Part of a small language model's weights: 16 layers, attention and MLP in parallel.
Each number is 128 + 32 x the weight over the matrix's rms, rounded and kept within 0 to 255. Layers, rows and columns count from 0. Numbers have three digits each.

# layer 10 MLP up, 512x128, rms 0.112, rows 346-395, columns 0-63
139119173149106164147080161126108140118108108124127154116113089094153109071139099133123138170129113124147112140107062126180122123116076056163194052166120138110113128137141062133116104155194123
103150129147115132118121123178192102119145149050166150142119159123211111103186131120106146144135096075164095106156095100127120177151141108159068133131089076122111142168108135127107128075157116
124091177109120112094078099147105163097150121134126129144162068113141118087133155085138122144156166110105144135114168122148121112167114114151121119107131136119164155125129123164139118109090133
031101153141135115075141143175109119142124177068199116155214063112181176124157113168166111151148145141106143196124125114155063144160062075146079169131140125110200104095082137121131149087080151
076164182130139141113090150182096108184136183089140158135102097175131153084104119138118097214213146163167073116179099103148117166114104100054050179148060124177170102080133077202101087126104128
144171137122150149090077086172127128142128125129107097151122119101156092068141141083197102121085161090167162129112138102132181093118145152198097128044147149096121161116113097130150139109078156
127116163098130139085105084096149074145100178106107128161131175181125150117088136108142133153165115138084127139178067139159113094133086127128124150113140129118131116132143071093204074160137084
105158129110153118079138183095133128196115082141151143146139086133080147111135125162114143084113076101122161079109159176176104122136121118146112124154120080173203173139165112202100145038123180
047169140185142133089139150156159183197121138122114132132107111114130110111185171124141085152164100136145114155213148122161163118103128088090129198107104121132082136094106138144130119098061143
095140160129113123126111150116106111163094129088142152162165110150117124049185159078201159135164093110140175125085167134138119125141128064179112133124083163132106115139099107123183125119093174
099117122131156088093111085133152105160135101109139116149138116177205132089116198156138081090122089147094134112128188127117158114125105086163149155086138087091113138136133123140077142091105130
144091126128165167122122149114203115118111154215145160180163118125178167117163176125122108127135084118073122131108159155118084163163161135144105129099107104129128113098136144117105175154092111
120033146102064155090132097125113146127153142100154145154206106108162132162132122193099116167144074110082089142111132125186123103144056119141118114166108083147155130126122104140106188129126114
119048186117131142130106091137154144108097091123079171112159126134156109096129145165102071132139141148096081097107129088144065131147118127136121130168104093117157157139097121195071163168146104
120125173138033183124146100164128092144137169166111181183077111140109130081087178131144178148148138081074168163096180133138089091146147120130153220094128120132113155178122101122180174096108135
143150120192083105133113109150131141144065118118161154106123176122176118117114139163179075163143113095149116164122115167142079127169120116133106134102127114145181113091053099146147111144126151
126085156145146133090105105104115113145155125103176131140102143173161104094152147143159144131130108123120085171118137192131117092137112098112122127108103132111131167164095072175141117130085133
090068106140150112162073112141174156140074131141082127111127139136135157149103140154178122132117112144144127144111134171144096096131124145148132166140158128077187127082091094168140204156129089
156072194119113122103082126123138123102092084135079121159137151187180135125198136108165041188087148156070150149123144162136099069101166060103108125122154093160167188149096143101148175199129100
116149186108100066142108111140120119191108104097098170157131132166138129165178101116138135122137167068115108132160167151174138122142156110088103152044125110064141154143129128160181120115092188
133154148112110106085108133160149125106112111133178160162128112125115104131166141173099152143102129122112154160081128126153082126130107119197138147043122105055110139134134117108136218105124182
137119203220146102117074119120097086107145145110090135145032142144156085117199106122121087172199130151132147136195106216138130090127120093136157127094097142108135140089114114094113143128114123
156133132091115161115150135166182115114127086107125147171117094098090132072225177157095120126142124134106151155080137147149115135141083087100191079130111098133158118136157052148103148096084129
111124144184135077112145092211103088098125114135128125104154181158118134104142146189171136085109144077137133187097106156179101081152128128131094151072126160129155118137101126121147135082107148
147159193103071109118107121120142104182103068080087138154096112163158108095144131049104167087143144092161109120173127147096108114173129102178112064142077088080130141130124122107139127141158132
108123126155130114103181121144147149159135152162177161124153163143165123080163162134063089123161148090116179111148100164157102190102116126115124165117155144157135107082101168129098148123106112
124163156158115126125094107136174051083087167088185103117147150128142114063158114145169175107158087024164102131118081128186085171128158101156167189150107144123163151044097168158148100125134162
146140160191063142072153088154157185114135149091133167143153125096110130131148140097083121096129141119134150194104165169149103068161106132105169134128148077092148125112090140155151109161107102
149066128157179130105090138128095113151113109155159168097170147130153109139120113126122131163119135145121135108111132121130165096110163139132126151125140075089122141131066115178178158162144121
093060142153185117109120102144083065115096089117123141161108133159145117045117129097170158151218135120121073107115145129117128095153142129118161118138124110120120160131161068141137113145058163
067126142088161150114117144135115117114180157115147121165158124137108107071128183200080052177134121128074142147117150142183114137133099119135121136160093137145155168111120153224101100138108106
129124126171085114117155102128107158090199109087134127142134133152124081061169094144095074180183192088116165153052149113122172123143097128158129160079158092073105159111168069163150174174135124
124071160126166125092181135125143135152134120070124170157148084095130133146086160072085128061146106120106133095165075103163116112139107135126077172123074142109153157086091088180127137166147163
126160127124119202130150134083134107128085129129175095155128147162114163130130141179149146172099099175050071156138103117220140130117134130102129111124086103114135119113107134101127096091155140
108077161109140114112081133080097096081124150090121133135153158110185158121076127112183146104089120127103115165107133157180176133175123142139094107105168141102163129123117109156114139117159123
114093171122117107127142105177146139142115145128162154141082155131150111122128171090190090065100098187133132162145107179130158042148133131158140098135054086091141114134111090163143121089134139
074150171122125129120139084107147091107063075111134078178127109143160131088239095110111136145112146141138155110128114142151164081140096108137169137141145100118174130195172054153110159144111128
136089147134099116124123126179143123113131131119169118150088170170138072084145117116118098131089140114094100178134104159139101147141142094128168141116077095104157190182102087127126110137108122
146129160097163161108106135114140049142133111159097110155093121213138137119142122109142143129136139157047052088095179100133123151106123115138138080154135138111118151138140177133157108123125164
157127170142082162084093139120105041163032148067104102124081182158127139143195078098123129122170119124158079172134101189156098052204169110084119145050063159063155092185121133147132112131124215
107175191133162146100145103131132122155185121138140170174161189103165136107216205159091172101111152083137129104131157110119141152140146116121093071108056118122182135195132126099112106099158169
159089148092147118079100122175094121183160146090173107135154121128206076098160170074115155168124169117131074107180160131141179154113054103117078128097151132137085125090071116092135104162123122
182161156125102143117102103160116137195187117087089109163104186107137091057169175125091113105138155131135114152160165140133127083102138103067150149080128145062158159180153115154156120043082155
122130098199066124103159124154101070152131143128142184131159147144130167139161167131172081173157075078091168124147091193133070143114134120085101141105128080137156102179067119179087110116122122
165118130189143152124140053099155116154182168151106152171089169103089128167117097123111174099136115112112097160077134162164112120191048101091143154148100103149160158074140105177168096123126144
159152165109105191122073168138071102126124118082095146162139137152085134050184116077161078117133159087103183127128179092120125076147127038170130157135060142123130105157117076139150098125099139
124125105139132146096051137154113049121104135125137160148149114153096156139117134136161178154133131150026098166061089191153133109149150129154154075120135150079172145162124126118116134158131159
186082135070137103141124068166127098118134154128081115157094117163115118066153155122182146129144121092085070145148154158138094116129136093091095153091125156123168193141118131121140101156012119
094093100137111088094127171132133156098117145096115087136145148179126127168112175120087066126118079136068138134141075122124136100145101150170106127164112148170139121129119159133131137184152147
121129128178090121121128171138178113084077169103144130068149156115108114125135121135120115120139134092130075174150079140136123071169097079135165173144117108160121107083099093151119142112126180
# layer 10 MLP down (transposed), 512x128, rms 0.104, rows 346-395, columns 0-63
165129128098128100095141098121116123138185109123119096183140184116125075149179062218157119144150112101135154130119175165080092135174211183138070132131099119146088129112089113146171091081082131
125113099151156153118151141090087166133141118141124103009179141110065122114105153106092135098117110128105148109143186132132150093095151150140142133141126207129156145118117162110117149094094115
151131141110143096112111161131109127138170127103102156255168129214137133055133168112153147189122172155096111126102125126135149079155112143123113115105129092078096134149105107154132160115097178
109135162121119150140137149145094065150179144196094151166098127145144139120152137166140150107096136182102129110105113050146095147154149114089108055114172131098160137070215111069145086167121095
138154141096089084141139130100100111113178169120155194020096079135080155150080075119171128048058149064178094184106236128081130094048127134131131139118198089099159143119106122078163169172126132
147111135119104124170132143116116148106143082153084131126157110159129160102113044129132142159234126141132164070119104174143150115094141133150139083108117085114092101150124118146141148116160102
083078088124125164087146138155144169125112093103156135184099142084082145140144117119106129118116143058165101128065102137147167101115144163139183105135091139146125167088172106114131143171118168
103095104153171100140159103170106126058176187116149172177024121086196086062095198085114104139112085092056147186143163109139100133122060096087094165112139081143147149098149199151139150088046134
132092111092133143136115107132121091110128150092155133058105097119047152145115128094154109110121175119169084150065055158092087087150203102149113133128192107115068172159120158105094177175163132
193130072136050182129098158084151098116099151164112062137124173094121127136140124156156129104091116087143143148111068133117155158154095153079115091155152131165115114069151174089090165118140054
113127109112124131111152175072155163144135132115148135181164124093099140139151137128135159130146129111156108136123160085111155166113127101102123134139109110118149110137054136093173144131118097
105105127106101088157148110122094142139089099096145120067159109130111103137124096126167126098116180174115105124137105102133196112108107106089173151176161173191074089087133123106117098133110108
094149116111110175151156168099143150111131130161132114048096132083110211089138129106164138162111128232128065117137088101147086098136172129106131117131106170102201112090129107090167086056201131
072179086114125137154089147127147162104140151125117081105118163093116119133137116132172171112116132113105139134150132154076110100151160174143139088144139139151118118122163140090127060115160159
150133083126173121138089095096131145161090143104142140185144166110099171150148157093183068098142082114159142103159168172095113166090097127159191105171124156133141150154141147135156093163113126
114121112140097212062155161088164154048136114149128107040120105154146124145139071124147119115092120165135114151166124146093162114129104098087073166099077117173145165166086165114110146101192168
129087150131127132091105129104115112148152143111158133255138134178172116117154152137169139145133140107076092158111110157169124099154092132132123145097119083096116122161090106169124100148110159
192199124153131146142138150136087125094150123092140115112121134079110136137125108107129157141156128116135151155145166085102137168100140129144105128040103134132044140208140152081124104120127160
138146147104139184149076097204137171162089108126160183120114183153068127112092154163178098101153184209144127154100106201086160112135161168133221091132115127097150166134088084127107141150093075
137058124088189154193090131132136146083139162141175074123115168196172134161138140113194122158118142087045109135119100147138099114144125128072116132147124193141142059199118119101107149095177170
102160139102149111181134114083115134166148138140114090162130164141127152124097074123136138101181114179131093128160131179096184151108165133109139108124118155176092135143150180130111088104084042
141148144128141153164168139161173110108180152104139088185124172113100164082180143096135160094117101145115115112105141113059198131091089168141146185141139072089131155085170110122143156073125113
073110138157091131140095128075118152129104163130116100209101219087165127133031107103197152125190119091106104132142122145138112080080145161132068147161149128148088170125147175135161119132170130
114112125117115179167146149115151104160115118114132154000186126120171104089150097126113129183131109113157119118147140106114126122204091126171113141154094124097129154069139124176147144142129112
110143146124148132129167139103094206171173162113096142182157150091088117103082132123110113125107041140110110143073113106152140115072143154139081141089106184167120111105172178087109141160120103
126082135172124143166134180104128145093144103024135141080125090124138146208108112118087142119122081106160134144140158108085095120143132121153089129124127167151141130134077128180093119118132144
128146127131120067084139096168139102128110102183140140000109127077131082155113121147082130158179093088111158158130148168112095149179145141141124159105148178117093106136147156182125156125198105
129133111124163088122124100083117139100124130156117095159128137119155146082119119154142152139131096127113106083137076135081209138165115159120161154141095186127120114131160113086120085092140133
130125113067124156162150083123126135112139115100129090088116112128090139124163130173150126104135095154094116145179083158144118137135140152170140106125086193118128174155150100112117112158137112
120126114104123120132115135076128118128113156091113133129165099134148129153132091097070128073156117149116141138131155174179163133160192131142131078154121096091112117143111127062096129177206078
185137204165132089157134172134070100175111114116149172039117111176109156108144065116158103087119083066108127118076108121150121077114118035141126155069112185190190131162093096094124172126091130
100077180118124168179105091067130146151110171180116080092129145102100076167154108148169116137094068132134137123116143160121077124085109175148143171107205091151084191094151100049077122155140115
065146120090146163165089166115136108104138096107153121073097093117077125131149103168134167169198107147120137103147182142087146121147120139125134123087106117111112158127172205106188145143110068
169034158138169125053140111141160116114147148131108155090157095113147101134096142112123088117187103158155135117121136184110114138167079125166127108147107124097150132083142115122110172166143140
114184088130130161105125129139163108161111126132151124113089061140103172153159100135096166123117166117147203077122089130111117105083139090118150158103125099136120161136089128133155162128121123
109176096157219134128116143119096128135167108117098163185185133156095175150125099123081104139172170127143097094070117117103072134082123132170110102089126135091131173099158199086095147172127139
050110155173102073104144099117136130164091111101085145179148123115135121135134115126151143083153182068145124177085151140056094166102112147082073156122117106158103073123108141136163089205099115
150098156139128114141111141139128126121170144087116136255137170202158126125127125120167109131118161140080123151112094143161107120161108118128156086052117097099152157130083102128110122137124141
131138143167150091099143128170125166137128121096132167153184123095120129162142101091127106132160094060177165133144141202111123151146098154118070180078089118143109102102152120121102108121134120
100044113167113138110187123109105223106156119157180123022180069115143128097073136102133137132125106114136122161165144096177118152086116133164100221158166112144180145103164110108125100106158090
134146117122142167146128118111129116134118078148086162146107132144108106142116087091189131109216147100183096156147098200075122067142165150142143143123074128138070076134093109150101085175189055
099083055076176132109108105157091182087117149116129133117191133119162117139137153129068103113065138108103104166127198099132128144178081146100137144106152106204196093121106079110150064188126136
128092071107137121165167165046114093108142139185145145128108119156082101171134122143161123160133119128129154146101066132179123135139146170165118098078146117208153156114123125076091103162164089
098090084072148165169077155142122190128082135156150070072136085139120124159119131128097108166127101125121147135148074166133122149127111176163109126081093143131160164110125134134140143134148124
163085073137182149132143082146108161160108204108150133171102153104109165138116086169123170108166090139135135112146067157080157153098081153175112087122125165132025099208125098157133095142150091
157110041169118117149158076166139145096127016182130129163143069128192177129103172168097173128144117139139083144073073133132146153079123178137149114132169117152111124098109103130134175203149153
089107145081141126122191101148157193116132092141138121076104148122136131116160129133114082134092097118148159146159171071128129164093138149123119160144100094136116093093143130160119094137115171
051110108178107198170152173126162152102164074078164117158113207128110135114124079101144084125096072105129100121149117162143079122099142148155190102089128093126176121126165113139113127089158175
151143161127112190131126113148130094155163144149127167149112115125156119092140037123197163126140142109145116114141123114142099165142108099092142101085138115074136140128137109121126137099110137
085144155106145082112118089154112112131191157114101150044151129139112068120144138142123118174076113134165136100125125132103125138097132157113116154100114151190125132156159138119168152115119136